python train.py --head_dim=64 --norm_place="pre" --positions="learned" --tie_embeddings=false --init_std_qkv=0.0255 --optimizer="soap_variant" --final_lr_fraction=0.0 --seq_len=128 --doc_mask=true
Each number is 128 + 32 x the weight over its row's rms, rounded and kept within 0 to 255. Layers, rows and columns count from 0. The size above them is the row's rms in percent of the matrix's.

# layer 2 MLP up, 1024x256, rms 0.139, rows 239-265, columns 0-127
size [106  97  99  89  98 102  97 101 106  92  95  99 107  93 103  95 101  95  97 103 104  96  99 105 107 103 108]
[[ 95 128 103 129 114 135  86 111 115 128 126 148  63 163 183 209 150 159 116 148  98 107 165  81 116 112 156 130 105 105 128 161  88 190 144  81 162 167 118 149 127 108 110 120 139 129 139 166  95 146 189 110 136 152 131 117 165 119 124 109 143  95 161 147 144 159 144 152 105 115  69  85 142 105 146 167  99 140 141 123 153 130 142 115 127 137 122  95 130 140 145 160 153 146 146 131 195  88 106  96 174 136 150 188 131  49 180 106 110 179  55 147 194 209 171 120  78  67 110 137 158 187 115 126  68 145 158 118]
 [109 178  78 124  96 121  79 102  88 149 117 151 142 113 124 101 119 145 112 166 168 126 120 170 123 133 135 138 135 195 106 132 118 103 100  75 162  90  90 176  60  56 166  96 120 103 120  93  79 138 138 217 156 111 105 191 165 100 130 102 141 149 104  65 203  64 150 140 149  81 106 112 174 108 146 127 113  98 148 172 149 143 146 153 118 122 140 116 127 160 134 112 159  97 119  90 132 148  99 111 121 149 140 123 170 167  83 152 188 147 168 113 148 140 100  82 142 153 118 118 135 177 210 128 120 142 156 103]
 [114 132  83 120 124 123 119 145 123 140 181 112 122 115 140  92 143  80 179 115 142 137 153 189 116  75 143 141 141 104 155  67 119 104 118 175  78 136 109 138 100 176 139 105 181 148 138 152 124  69 116  64  98 130 121 132 164 127 134 101 153 113 117 103 142 170 105 139  84 112 188 166 160  94 130 162  94 107 177 159 187  73  94 147 186 112 137 117 149 166  60  62  97 133  49 115 128  79 123 142 124 122  97 131 133 124  98 124  83 117 134 123 164 106 101 181 128 193 142 129  80  96 153  45 132 110 138 167]
 [ 95 130  87 119 100 126  91  75 155 118 121  82 112 164 189  97 150 174 117 158 139 136 142 153 142 135 131 140 110 166  91 196  69 138  33  89 161 190 164 132 155 126  77 226 109 177  97 112 100 112 115 128 192 103 115  98  81 141  94 152 115  88  98 114 162 126  82 163  97 101 169 131  62 198 133 111  59 149 129 191 126 149 122 149  92 172 121  95  95 145  79 127 126 112 135  81  90 184 185 133 108 119 157  70 151 110  85 131 163 169  90 162 168 119 172 143 194 125 141 126 180 132 142 155 165 149 152 126]
 [142 110 183 109 141 153 147 167 148  64 154  99 126 184 176 196 166  62 102 144 146 104 229 166 166 137 152 129 137 126 130  81 177  89 125 136 115 106 127  88 140 101 157 106 152 112  96 170 209 126 203 153 144 134 167 111 146 113 141  36 170 146  90 106 120 126 165  77 154 123 133 142  63 185 144 163 167 136 137 154 153 159  99 106 152 160  95 192 149  96 159 130  94 153 142 109 112 131 149 124 136 117 102 146 161 119  88  95 140  71  63 130 103 138 149  64 116  88 124 142  90 124 199 107  71 115 145 169]
 [ 60 101  98 144 121 167  53 136 145 183 166  97  85 110  71 145 166 119 173  86 163 110 113  64 114 115 182 123 115 190 189 144  89 112 125 153 116 120  97 161  95 127 135 142 117 141  80 128 174 116 136 144  94 147 150 181 200 186 150 159 137 158 115 122  96  66 108 167 153 151 175 160  96 166 154  75 150 100 134  97 127  70 170 128 133 147 100 145 125 179 132 105 163 116  53 146 137 117 150 127  86 117 132 132 146  74  85 174 107  87 141 118 116 117 136 142 103 134 169 141  96 102 143 141 115 138 170  98]
 [ 82  72  99 169 117 181 103  85 150 144 139 137 155 124 135 142 123 204 165 137 174 101 143 155 131 140  96 119 141 170 133  61 126 160 116 128 142 160 146 128 180 171 143 128 183 141 149 128 109 108 180 155 133 125 114 158 134 146 189 148 133 133 123 137 148 149 103  88 151 178  72 178  74 134  74 119  97  79  65  99 138  76 102 151 128 136 108 188 103 165 127 140 137 165 171 148  89  94 145 107  95 100 112 190  52 120 177 150 159 122 108  34 125 101 109 134 107 147 109 164 125  86  71 135 178 176 128  97]
 [125 125 111  82 101  73  83  85 155 108  49 138 109 153 157 158 111 173 134 168 132 119 136 134  60 110 130 145 154 144 179 164 162 108  83 167 170  92  80 115 129 119 103 139  84 101  89  66 172 165 116 143 113 112 188 127 140  80 146 127 126 130 127 107 154  98 155 126  68 151 126  88 148  70 153 119 140  76  75 153 146 106 108 159 138  82  90 117 156 163  80  80 139 127 110 123 112 168 107  99 101 128 124  60 123 161  70 168 154  91 145  98 150 127 163 113 129 153 108 117 137 102 182 135 107  75 130 114]
 [ 71 168  98 173 129  97  84 134 169 123 109 186 145 168 130 152 209 147 127 103 146 103 120 151 158 151 200 157 160 118 164 156 110 161 143 176  85  97 175 131 134 150 137 144 112 128  74 105 159  64 161 157 138 117 103 166 147 111 140 128 130  63  81 102  81 158 183 145 129  74 136 123 136 121  63 132 130  63  96 151 116  77 141  69 142 133 106  91 134 191  77 137 128  61 145 146 110 104 155 150 167 142 173 135 128  72  98 163 107  98 189 104 135 149 166 163 174 142 108 175  49 157  99 103 126 191  70 118]
 [155 136  93 137 109  97  89 123 136 148 177 137 150 119 148 149 106 144  86 186 152 170 194 207 106  87  93 126  93 111 143  72 131 129 193 135 101 139 146 193 117 113 129  80 144 170 123 185 123 128 145 124 118 153 116  95 101 139 160 145 115 142 145  89 104 114 163  96 128 119 155 102 135 107 164 156  95  95 125  78 125 141 156 139 129  96 147 114 158 104 171 140  98  79 106 108 181 134 158 180 131  87 171  92 159 154 148  95 158 122 158 120 117  75 144  86 162 188 103 127 179  87 142  98 127 166 127 127]
 [124 149 144  35 174 109 162 111 114 132 129 186 146 113 102 127 139 145 127 125 112 119 160 144 147 123 165 107  57 135 133 100 147 163  92  86 121 145 124 174 101 191 112 114 165 106 126  65 130 130 156 154 125  87 199 137 108 156 168 157  94  99 185  67 110 181 134  74 101  96 112 110 120 142 144 187 160  79 134 116 158 122 119 114  87 149  53  68  89 117 116  92  76 142  85 166 198 127 175 185 119 143 110  93 164 126 138 121  97 136 111 114 135 151 134 115 115 137 180 110  97 120 175 118  69  92 126 208]
 [105 159 125 176 145 131  88 152  58 103 105 138  92  99 106 122 124 130  90  85 152 158 121 130 128 124 126 142 109 151 101 141  92 129  51 226 116 164  47  90 111 136 169 130 100 194 161 154 153 141  69 115 148  98 116 113  72 154 111 160 113 167 139 151 146 115 151 152 173 144 109 153 134 122 110 166  99 116 145 146 184 173 138 163 129 139 128 125 113 121  97 123 128 142  83 127 158 151 127  87 205 113 141 131 131 184 105  99 158 107  82 158  87 141 153  92 113 152 147 117 165 136 204  71 116 147  85 141]
 [156 124 109 122 107  68 110 106 197 156 129  82  86  92 148 120 176 149 101 152 137 136 128 125  81 108 182 100 130  82 134 144 111 114 128 128  90  82 145 173 106 117 115 119 102 125 219  93 153 131 173 177 148  87 118 145 132 136 115 199  89 131 104 128 161 100 142 117 115 115 108 142 125 136 131 132 103 197 112 130 119  38 106  80 132 114 197 158  82 167 130 120 123 133 173 137  67  51 137 108 114  59 146  92 148 115 122 101 149 152  80 154 190 142 165 123 116 102 182 149  92  87 158 123 218  96 120 133]
 [174 218 129 135 123 198 136 168 145 180 114 164 100 127 145 158 128 157 113 113 141 141 207 136 189 160  90 128 113 173  87 179 134 162 113 118  47 165 182 100 145  52 153 130 145 166 144 148 105 159 120 106 102 100 100 166 101 118 122 188  82 131 136  74  81 120 147  92 111 154 155 113 104  94 155 147 122 181 105 118 173 127 123 141  92 153 107 142 109  79 137  82 132 110 131 112 118 159 111 104 185 193 147  86 123 152 107 140  88 121 188  83  93 140 116 125 208  96 159  90  99 125 127  88 144 115  99  72]
 [ 80 154 152 217 137 165 137 121 116 100 140  59 161  94 144 138 111  99 141 109  93  81  71 130 140 165 121 126 114 121 137 160  92 114 117 180 147 170 106 106 168 119 109  89 198 129 144 115 181 106  82 107 117  68 124 145 128 158 128 171 143 154 135  97 111 125  83 125  82 139 110  83 110 177 144 188 176  87 179 133 150 101 135 106 120 130  93 113 134 123 176  89 127 137 134 160 148 133 145 129 135  77 119 144 110 100  75  69 197 107 142 150  58  90 179 103 142 132 137 118  48  97 118 134 154 143 113 169]
 [105  92 196 138 110 170 116 119  87 135  87  78 148  93 134 156 115 182 152 124 113  73 159 110 164 190  86 150 111 125 126 180 112 107 112  90 160 117 209 149 160 143 110 172  89 153 165 138 131 158  77 188 118 119 112 164  99 143 138 130 148 149 159 139  88 160 115  59 130  97 104 107 175 112 113 128 116 174  88 165 119  84  97 121 115 135 132 187  78 145 106 142 201 134 147 130 186 103  77 149 126  66  92 108 176 150  96 166 163 193 166 162 102 206 139 156 129 134 179 125 166  81 131 114 135 152 101 190]
 [151 128  95 132 139 100 146 150 173 114 165 103 152  97 142 111 100 170 134  90 178 185 131 113 136 153 106  99 138 127 159 122 116 130 120 132 115 100 163 125 111 112 127 150 133  90 137 175 110 117 139  95 169 130 118  53 108 219 120 183  94 123  30 164  84 167  85 116 238 136 126 107 145 136 142 198 145 112  73 139 150 167 120 116 168 168 109 145 172 154 172  73 143 121 156 134  99 108 126 136 126 103  89 129 142 142  87 129 148 117 204 141 124  97 111 130 143 133  96 117  98  95 167 139 135 111  88 142]
 [173 101 148 101  62 134 152 168  97 142 145 107 128 202 138 129 138 103 100 118 195 201 157 140 110  70 141 128  92 152 112 156 135 170 152  85 111 116 158 128  22 159 130 112 137 130  76 125 150 123 122 161  99  91 100 160 155  87 155 109 196  86  75 144 163 133 153 122 112 140 171 112 101  86 126 155  71  92 100 103 118 142 118 176 125  68 124 133 167 168 100 160  84 121 156 126 127 151  89  97 184 117  70 137 140 152 156 141 115 118 117 134 125 113  83  96 171 155 158  91 169 119 128 175  58 119 163  95]
 [145 219 161 115 172 151 107  94 163 114  78  98  53 174 133 167 144 155  78 131 129 123 104 112  82 112 151  85 146 111  77 172  98  99 127 159 102  72 127 136 152 206 113 166 132 218 128 126  67  73  85 101 107 123 127 156 143 103 120 116 149 101  57  91 135 160 117 128 106 171 113  78 116 137 124 174 141  91 111 154 171  76 160 112 185 105 133 105 132 165 108 113 177 184 145 116 113  57 135 125 126 175 188 125 172 126 109 113 131  85 126 195 127 115 133 129  96 140 125 142  65 170 121  95 192 134 148 117]
 [163 123 163 110 115 167 157  73 113  97 153 162 126 170 199 178 122 175 125 223 146 102 116  93 108 122 105 107  99 121 144  89 170 136 124 113 155 129 104 134 137 177  92  93 138 128 115 133 105 123 108 146 123 191 108 199 120 163 104 132 101 149  86 117 141 120 165 101  90 134 107 110 182  62  78 152 141 120 129 177 122 182 164 130 144  67  77 117 140 173 124 139  95 155  96 162 117 133  65 154  95  93 156 117 150 115 135 139 154 138  88  92 131 207 129 164 129 166 120  92 139 151 130 155 113  86 101 137]
 [ 84 139 120 166 102 156 140 131 141 139 119 174 106 143 139 132 166 193  85 128 133 115  98 132 107 173 136 147 144 180 140 134 126 208 155  68 102 119 159 106 122 150  96 131  88  85 109  89 195 143 147 143 133 119 196 106  81 101 180 161 145 150 190 102 123 132 149 113  92  60 152 122 102  87 168 148 140  87 172 130 160 107 125 123  81 149 142 162 152 134  64 139 179 114 109 147 104 136 134 131 153 123 168 147 131 100  99 128 155 171  91 102 131 176  81 100 119 125 138 123 102 136 119  62 172 162 107 167]
 [151 110 119 120  65 154 155 146 143 109 125 155 145 131 110 173 117 113 153 135 149 132 124 127 143  30 104 104 122 147 147 151 160  90 102 110 163 100 158 135 149 144 118 202 111 117 128 147 216  76 179 149 123 124  70 123 132  67 145 137 152 154 158 126 104 120 169 167 165 135 122 155  88 199 147 122 101 121  74 150 101 142 168 189 136 127 172 163 133  75 110 179 137 102 140 139  86 158  40 138 103 144 162 127 115 110 135 135 148  59 114  84  98 100 159 159 111  88 126 138 115  55 170 102  92 146  95 126]
 [122 163 133  84 166 176 139 132 155  77 123 116 199 165  89 171  63 147 125 121 130 135 124  94  84 179 135 135 124  75 100 130 157 102 113 103 135  98 159 152 130 182 210 148  90 136 109  71 175 160 125 140 115 129 117 112 111 107  76  83 117 179 122 126 153  45 144 125 156 159 115 141 163 107 163  70 121 141 142 106 122 112  99 175 201 161 174 110  79  96 142 156 129 116 134  98 149  70 176 180  71  91 104 104 140 107 140 129 109 122 144 108 102 212 112 182 164 109  77 131 143 110 129  89 163 125  45 105]
 [ 75 137  90 140 158 111 201 111 104 107 102 158 173 153 128 127 107 157 129 117 139 124 113  98 141 140 132 156 112 116 103 153 167 122 164 107  71  75 164 102 138 155 136 132 166 111 153 170 211  99 123 125 200 122 159  60 128 120 116 110 109  90  92  94 115 130 112 160 137 144 153 150 114  98 134 155  93 143  70  73 105 151 103  76  99 191 159  88 128 125 130 156 158 100 163 144 199 180 177 191 200 101 148 105  58 187 142 133 144  97 172 170 111 161 127  95 121 129 145 144 118  68 109 145 109 121 117 172]
 [123 125  84 112 120 115 111 100  91  87 138 155 148 195 141 120 173 134 173 135 109  90 135 130 209 130 132 110  91 167 129 165 146 110 125 115 100 115 130 180 133 127 107 150 135 124 114 113 168 114 158 110 205 141  96 129 134 134 170 148 149 166 165 103 131 110 169 143 129 145 162 129 102 130 112 120  48 169 141 115 149 100 130 131 128  72 147 101 144  37 100 150 110 151 119 150  97 132 153 147  76  91  72  71 126 117 114 165 182 115 127 171  72 118 112 129  98  60 195 138 117 143 128 124 119 173 144  64]
 [110 124 124  63 180 172 116 136 119 126 146  63  85 157 142 135  67 131 111 111  87 136 149 115 143 116  84 160 117 184 127 191 153 144 101 199 110 153 100 196 104 154 143 130  90 171 119  82 149 158 156 119 135 115  99 123  66  83 145 161 166 133 144 115 128 142 100 134  80 128 130 125 156 170 168  71 173  73 111 142 112 117 114 196 158 143 107 143 111 162 129 137  98 128 141 179 124  92  83 121 148 144 120 146  98  90 129 122 148 117  72 176 100 110 102 105  79 114 167 140 105 109 127 168 118 102 182 177]
 [ 68 162 165  90 147 150 139  67 151  68 151 156  96 100 148 221 154 149 139 116 102  96 130  81 117  50 158 166 165 141 199 140 111 127 134 156 119 111 234  72 148 103  77 140  97 104 167 106 109 144 132  86 153 169 101 113 128 102 129  69 127 114 146 170 120 136 138 125 164 126 126  90 122 122 141  83 116 175 101 136 109 109  85 187 133 154  82 134  65 149  91  84  86 169 129 121 162 152 128  95 119 144 118 161  48  76 139 144 138 113 126 140 121 128 153  98 117 134 166 195 121 145 126 114 127 115 133  92]]
# layer 2 MLP down (transposed), 1024x256, rms 0.135, rows 239-265, columns 0-127
size [105  95 106  93 101 107 105  96 105  95  98 100 103  91 107  91 106  97  94 101  97  93 110 100 104 104 107]
[[126 132  88 166 122 114 119 122 127  43 145 129 135 124 165 137  97 143 137  93 135 103 146 183 192 144 134 100 162 154 175 147 108  90  39 179 128 139  98 146 141 115 175 134 141 134 119 123  94 108 161  97 139  88 150 143 123  85 144 155 144 140 153 143 174 112  69 115 158  93 134 157 131 128 145 118 107 131 249 129 156 136 144 127 107 163 140 127 140 137 145 136  76 154 133 117  95 157 112 163 130 162 122 157 144 126 123 165 162  82 106 122  90 137 143 171 124 131 208  51 135  89 141 154  91  93  69 131]
 [117 122 161 143 103 108 112 152 147 128 121 135 102 135 156 118 158 139 170  79 129 130 185 120 125 131 142 100 109 137 152 116  95  52 133 117 181 111 153 138 125 175 105 181 146 128 117 187  97 125  94  46  96 155  93 127  90 100 129 119 120 104 168 119  53 123 114 128 124 137  77 191 159 115 128 109 106  87 112 112  94 116 136  96  64 105  94  84  68 134 217 169 107 127 108 111  85 141 133 129  91 111 160 126 139 141 138  94  50 181 154  75  80  77 152 120 155  98 132  72 142 117  97  97 142 124 121  71]
 [129  96 145 133 132  73 170 152 115 136  99 182 136 129  79 125 138 155 154  91 149  39 138 168 118 133 127 152  88 167 137 116 100 140 112 143 129  77 117  95 188 130 113 138 126 107 137 151 137 226 166 157 115 120 173 102 142 127 162 172 142 134  83 205 176  96 177 101 128 131 156 138 139 128 123 108 197 163 116 174 115 131 172 107 161 132  76 207 144 100 146 145 128 148 105 138 133 143  87 130 115  93 131  78 149 108 191 136 156 138 153  97 152  82 156  93 109  70 113 110 114 141 114 110  89  67 125 102]
 [171 100 186 177 118 109 188 160  76 119 122 185 135 103  85 175 103  88 154 147 114 148 149 129  66 114 153 105 125 157 146 118 130 128 173 136 105 110 124 122 137 132 159  23 127 152 128 118 119 121 153 129  48 172  90 116 164  98 147 132 120  82 115 156  89 112 198 140 198  77 115 129 215 125 115 102 113 119 120 101 160 126 148 102 135 123 149 113 132 108 142 169 165 114 159 149 126 123  68 140 126 117 136 127  92 196 121 131 135  50 114 118 126 170  92 137 105  63 118 158 121 165 118 128 113 131  84 196]
 [101  99 146 174  82 111 134 117  99 132 129 135 179 155 130 151  74 168 146 160 101 187 217 128 134 172 109 125  95 128 133 177 164 138 163  74 140 117 119 167 147 111 178 148 147 150 146 149 109 156  96 156 118 184 139  94 128 151 109 176 159 159 141  85 134 161 164  94  86 137 157 112  87 107  97 128 166 163 111 140 161  90 129 181 116 112 145 134 129 181 167 150 176  89 108  48 126 109 148 127 141  70 106  90 128 113 164 101 123 111 142 110 153 157 158 176 155  81 181  73  67 135 172 101 132 149 154 129]
 [119 150 130 175 134 174 173 118 113 111 132 195 165  95 150  90 154 107 183 101  96 169 110 144 161 111 117 161 104 198 143 138 127 109 142 130 134 177 140 148 106 160  71 131 106 116 130 123 143 148 116 197 154 100 155 157 108 202 162 157 123 140 157 160  89 183 120 132  87 103 162 127 119 107 139 157 110  86 114 184 104 135 149 169 107 223  71 143 117  93 122 147  99 169 115 154 130 171 131 181 145 157 125  94  84 190 151 109 115  77 126  85 147  86 115  84  81 154 175  95  97 141 152  93 129 128 109 176]
 [108  94 128 103  99 127 159 162 151  75 105 141  94 138  78 117 178  87 129 173 164 143  76 163  83  44  72 175 124 148 162  53 125 165 146 155 152  92  79 137  85 109 117 114 172 148 194 143 129 109 146 139 188 139 107 173 159 128 104 151 145 152 122 178  95 144 131 158 130 121 146 168 164 151 135 150 102  91 134 121  97  82  91 117 109 184 127 174 103  66 132 132 158 166 122  65 127 126 172  96 135 135 112 120  84 117  91 100 111 190  76  86 182 112 179  83 141 100  90 146 128 207 115 161 178  78 114 181]
 [ 79 170 169 188 154 107 107 193 139 189 135 111 138  58  86  65 156 160 129 111 145  80  93 191 123 139  89 120 108 144  75 150 149 102 156 103 146 118 162 174  79 156 107 112 163 129 127 151 147 169 151 119 146 128 196 116 169 144 106 160 147 194 134 115 139 111 135 184 115 113 124 125 162 103  87 137 116 142 121  93 125  93 180 101 117 142 142  53 116 142 153  98  90  97 115 134 105 121 111 146 157 137 139 130 133 120 140 119 149 150 115  77 141 123 179 143 143 104 125  95  91 158  87 112 163 160 145 160]
 [165 109  98 143 178 104 101 166  72 135  39  87  67  83 143 138 140  86 121 171 123 144 107 132 143 184 127 118 107 180 147 126 129 122 158  88  89 155 105 162 119  70 134 107 138 159 138 137 139 118 143 113 154 150  74 123 121 112 152  98 162  86 113 156 119 118 168 157  88 139 151 175  95 134 127 151 140 163 110 159 169 170  94 138 156 144 167  81  86 152  57 139 104 147 158 123 137 184 133 116 101 178  76 195 145 160  72 113 141 106 118 181 109 142  43 126 164 134 133  62 201 133 108 176  59 108 138 142]
 [117  67 126  58 143 181 151 176  94 106  31 166  77 112 168 127 184 133  90 137 144 196 113 125 153 157 137 135 147 155 119 125 164 142 100 126 132 135  75  89 187 159  91  94 139 132  70  87 139 110 152  64 122 122 107  99 153 151 137 118 111 134 154 175 102 109 134 141 140 118 129 126  62 135 113 141 166 106  96 218 106 165  91 118 107 148 103 168 148 189 126 131 128 103  97 120  88 119 132 179 158 125  98 102  72  62 122 135 182 139 119  66 120 124 153 150 139 101 105 101 142 153 117 106 133  94 116  94]
 [ 76 110 101 126 164  94 144 150 111  92 233  79 122 102 166 115  92 148 115 127 157  80  99 122 116  70 127 118 121 151 117 101 103 111 142 115 174 147 150 139 101 103 131 159  97 106 148 181 164  86 105 168 138 142 154 188 107 103  76 158  94 171 112 126 121  95 110 122  81 130  96 164 141 122 111 129 112 126 166 124  91 110  73 131 106  92 163 164  72  47  79  98 174  74 124 108 127 142 165 167 122 187  96 119  85 123 156 143 189 147 107 121 119 101  89 122 130 106 179  55 164  86 164 123  96 107 123 178]
 [186 121  80 145 135 138 104 162 219  85 100 161 124 172 183  98 118 149 161 122 117 133 135  90 136 200  99  90 190  84 141 131 124 155 140 165  91 105 135 103 131 119 178 159 130 116 168 113 128 144 124 149 130 108 193 189 182 135  79 135 112 125  77 123  96  68 106 125  91 147 105 102 115  98 196 121 128  72 120 100 142  88 121 149 145 140 142  48  98 124 136  96 112  68 163 143  65 139 137 111 109  94 156 100 170 100 141 135  63 147 142 132 135 120 131 143 166 142  97 139 123  99 117 144 180  58 164  80]
 [134 130 138 116 125 134 133 169 104 139 128 116 149 141 143 152 145 159 145 131 136 135 122 123 104 135  66 129 101 152 121  99 146 165 119 153 109 148 120 153 121 130 114 194 126 130 132 127  67 132 151 112 138 147 107 111 159 144  64 126 130 159 112 120  90 147 107 168 123 110 110 121 141  85 150 143 137 123 127 163 157 157 164 110  84  76 135 104 165 105  99  86  34 150 114 126 127 105 110  70 128 121 122 116  86 113 131 131 159 128  96 179 169 132  82  79 161  58 153 212 145  66 124 136  44 142 131  81]
 [115 152 173  89 136  86 130 106 144 192 115 134 146 116 127 137 120 164 199 133  49 154  92 115 194 147  98 162 134  83 124  97 125  65 129  91 129  80 130 112 155 159 126  98  90 128 125 114 156 156  84 110 121 114  95 122 109 129  76 135 154 164 119 133 125 129 126 104 140 123 147 137 154 129  70 136  82 111 103  96  99 125 112 128 175 165 136 113 122 178 121 175 141 159 102 109 183 123  81 121  89 136 121 102 186  98 128 153 179 134 136 190 193 148 120 132 103 150 122 141 184 151 151 157 138 108 105  89]
 [ 73  99 149 120  86 148  25  71  79 141 146 111 151 145 196  68 187  85 126 152 124 124 106 114  45 162 167 136 124 108 129 195 145  99 152  99 145 154 111 170 121 122 119 138 140  91 158 173 144 100 126 181 132 168 140 134 126  95 116 134 149  85 115 149  55 108 158 126 130 140 168 194 187 135  95 116 149 115 146  98  81 164 113 141 149 171 156 143 125 132 156 151  73  89 215 136 122 128  99  91 134 157  44  85 113 120 141 154  78 115  93  79 147 104 127 104 108 152 139 106  65 146 135 139 168 166 102 170]
 [140 158 139  39 184  46 161 188 160 115 153 191 118  62 105 147 118 140  96 162 117 128 130 141 114 129 125 124 100  78 216 159 138 127 134 139 159 136 129 115 104 110 134 105 130 119  80 170 166 131 144 104 165 185 125 158 155 108 178 131  79 143 145  87 116 137  92 206 115 179 123  98  73 124 195  80 173 127 172 110 153 126 247 134 154 104 172  96 104 127 170 143 101 104 151 172 113 144 124 116 148 120 116  90 157 150 129 160 104  79 139 100 115 138 103  61 154 144 149 123 113 102  82 152 136 108  82 161]
 [124 141 127 105  86 147  90 147 180 116 119 119 133 131 130 123 102 190 147 133 128  79 130 130 159 163  78 134 101 169 133 144 103 127  96 113 150 134 142 107 142 211 218 152 138 148 160 167 179  79 174  67  96 148 125  98 105 108  84 158 137 106 127 126 144  99 106  65 120 129 140  80 146  52 204 153 179 143 127 137 202  91 153  85 137 121 131 133 114 131 155 123 157 147 136  69 142  51 100  70 118 144 140 183  96 105  89 123  76  64 157 161  92 100 143 178  73 131 123 149  98  77  97 114 142 162 105 120]
 [113 135 115 184 175  87 158  84 150 153 176  75 110 111  97 101 149 157 107 124  99  90 185 136 104 232 115  95 160 135 169  81  95 147 144  80 144 103 114  96 146 106 135 131 113 150 171 146  79 139 147  95 115 170  95  99  90  92 123 106 144 145  71 124  64  84 155  88 105 136  98 132 153 105 151 185 167 113 128 117 189 153 117 116 200 113 126 111 110  98 129 137  63  98 136 159 122 103 145  95  98  39 137 115  83 162  34 141 179  71  83 113  94 104  94 130 107 121  59 179 110 114  82 153 155 166 169 148]
 [103  68  88  88 118  79 154 156  19 154  79 172 189 106 159 121  78 112 119 113 192  90 169 138 121 146 134 122  88 194 148 133 129 157 127 112 176 177 115 141  95 140 149  62 150 106 121 124 146 142 140  89 180 129 123 104 157 127 144 136 139 170 135 108  66 178 123 100 167 129 146 134 151  96  75 145 109  86 107 118 138 101 111  77 121 141 171 131 110 183 151 129 158  90 174 195 142 125 119 145 150  88 109  95 114 165 145 127 102 208 158  89 137 135  89 159 131 125 210  75 145 115 125 148 111 126 118  95]
 [148 137 128 148 158  97 148  99 133 141 101 152 124  85 128 138 150 102 170  93 146 122 106  67 124  78 103 161 159 126 188 128 189 147  62 162 114 114 118 135  79 150  86 130 178 130 187  95 147 158 184 118 158  99 166  77 155 127  57  92 141 109 125 130 165 123 143 154  96 175 121 149 188 137 111 150  60 155 127 127 147 166 111  92 126  93  84 152 162 207 111 161  73 152  75 152 138 145 108 127 120  90 135  88 107 137 123 171 171 103 145 119 148 170 111 108  73 136  98 174 116 151  70 106  93 123 145 157]
 [144 117  54 138 161  73 155 140 119 140 153 129 109 109  93 143 145 139 131 119 127 100 181  85  61 120 102  98 117 115  86 109 137 145 136 132 102 104  77 115 135 114 167 149 108 165 150 144 113 210 164 110 117 120 116 125 134 224  64 111 137 107 115 162 169 145 112 150  90 146 184 134 174 172 139 141  91 114 115  85 127 119 126  89 174 137 131 118 158  90 164  63 172  91 149 146 188 152 127  71  87  84 116 148 116 106 159 112 152 135 150 101 107 167 118  82 126 105 124 142  99 113  78 196  93 150  92 127]
 [119 143  86 202 154  94 187 100  85 157  84 139 140 177 132 132  69 151 132  87  98 101  95 188  80 110 120  74 125 149 120 166 188 171  93 164 129  84 111  82 137 157 180  82 139 143 117  70 125 135  69 118 234 118 118 133  63 117 133 143  81 100 123 109 169 121 209 119 153 112 173  77  81 116 128 102 173 133 117 166 134 140 170 141 138 140 138 127 114 150 174 159 123 134 145  94 101 104 170 119  88 132 129 121 103 126 148 102 100 190 106 144 129 153 109 107 159 148 196 100 141 162 158  61  90 112 126 126]
 [164 127 124 114 140 113 178 119 146  86  99 126 108 127  98  99 143 137 103 102 126 102 192 103  74  73 120 138 174  56 119 134 108  31 184 155  97 111 136 135 163  91 142 137 166 147 196 119  92  91 132 100 112 101 183 126 173 149 145  97  81 127 135 147 114 109  74 130 134 149 138 148 129 125 131  68 141 128 181 121 149 139 162 141  60 104 221 161  73 124 109  97 132  82 112 131 134  99 106 146 115 122 182 116 157 144 118 170 183  88 139 138 126 122 165  84 114 118 184 175 143 134 117 140 145 117 109 166]
 [107 153 175  46 110 100 169 147 163 153 106 109 107 157 134 128 126 125 162 116  87 111  95 101 135 121 147 162 113 177 161 128 106 131 189 146  94 114  80 190 153  98 148 145 117  91  58 137  99 108 112 140 203 168 129 136  76 148  52 170 173 119 131 106 108 124 160 135  89 176 111 139 165  94 115 154 119 108 157 166 145 144 183  85 115 136 128 103 103 164 164 128  70 141 139 163 114 150 114 128 105 109 161 126 133 144 127  98 187 106 148 122  85 190 155 167 150 172 133 149 163 129 108 114 130 100 109 113]
 [118  58 164  64 123  88 152 155 126 189 140 121 146 145 200 127 137  74 132 132  76 191 128 115 172 103 115  85 137 168  85  90 130 128 117 155  73 124 116 174 124 152 147 154 183   8 111 214 160 152 147 105 124 173 137 151 130 110  99 100 189 181 171 125 151 112 154 158 110 126 123 140 170 108 140 126 137 120 133 102 123  51  63 147  71 168 144  74 120 109 158 161 131 115 115 125 163 138 115 138 126  82 122 169 135 152 115  94 117 116 159  92 151 119 161 129 128 152 109  89 144 166 153 180 170 139 142 156]
 [121 109 145  97 123 201  64 107 145  62 115 103 134 149 124 109 146 140 149 153 159 115 147 116 142 128 107 169 115 132 125 102 108  98 134  95 115 113 140  97 144 155 130 154 154 152  77 150 125 151 114 130 131 117 107 149  96 112 139 117 128  90 153 179 111 133 136 120 170  96  60 166 167  65 128 151 120  69 134 137 107 146 140 138 136 133 126 119  92  95 170 116 126 127 182 137 178  96 129 163 126 176 150 189 102 129 128 152 159  96  56 151 134 131 154 123  85 139  81  73 147 131 132  82 134 137  99 104]
 [145 108 126 121 131 107 131 100  61 188 177 106  58 129 157 126 114 121 133  97 105 171 101  80 148 122 107 138 124  91  45  87 168 108 108 121 125  76  83 102 141 175 147 139 156 160 100 139 135 167 113 150 151 163 130 122  87 104 186 162 139 150 169 149 117 136 148 117 187 122 188 126 151 132 170 138 148 122 128 160  79 145 114 113 148  90  83 115 139 122 111 122 105 161 137  95 144 129 121 141 137 134 106 139 116 190 115  92  62 106  73 175  39 109 135 190 135 154  68  78 140 122 118 117 132 104 156 112]]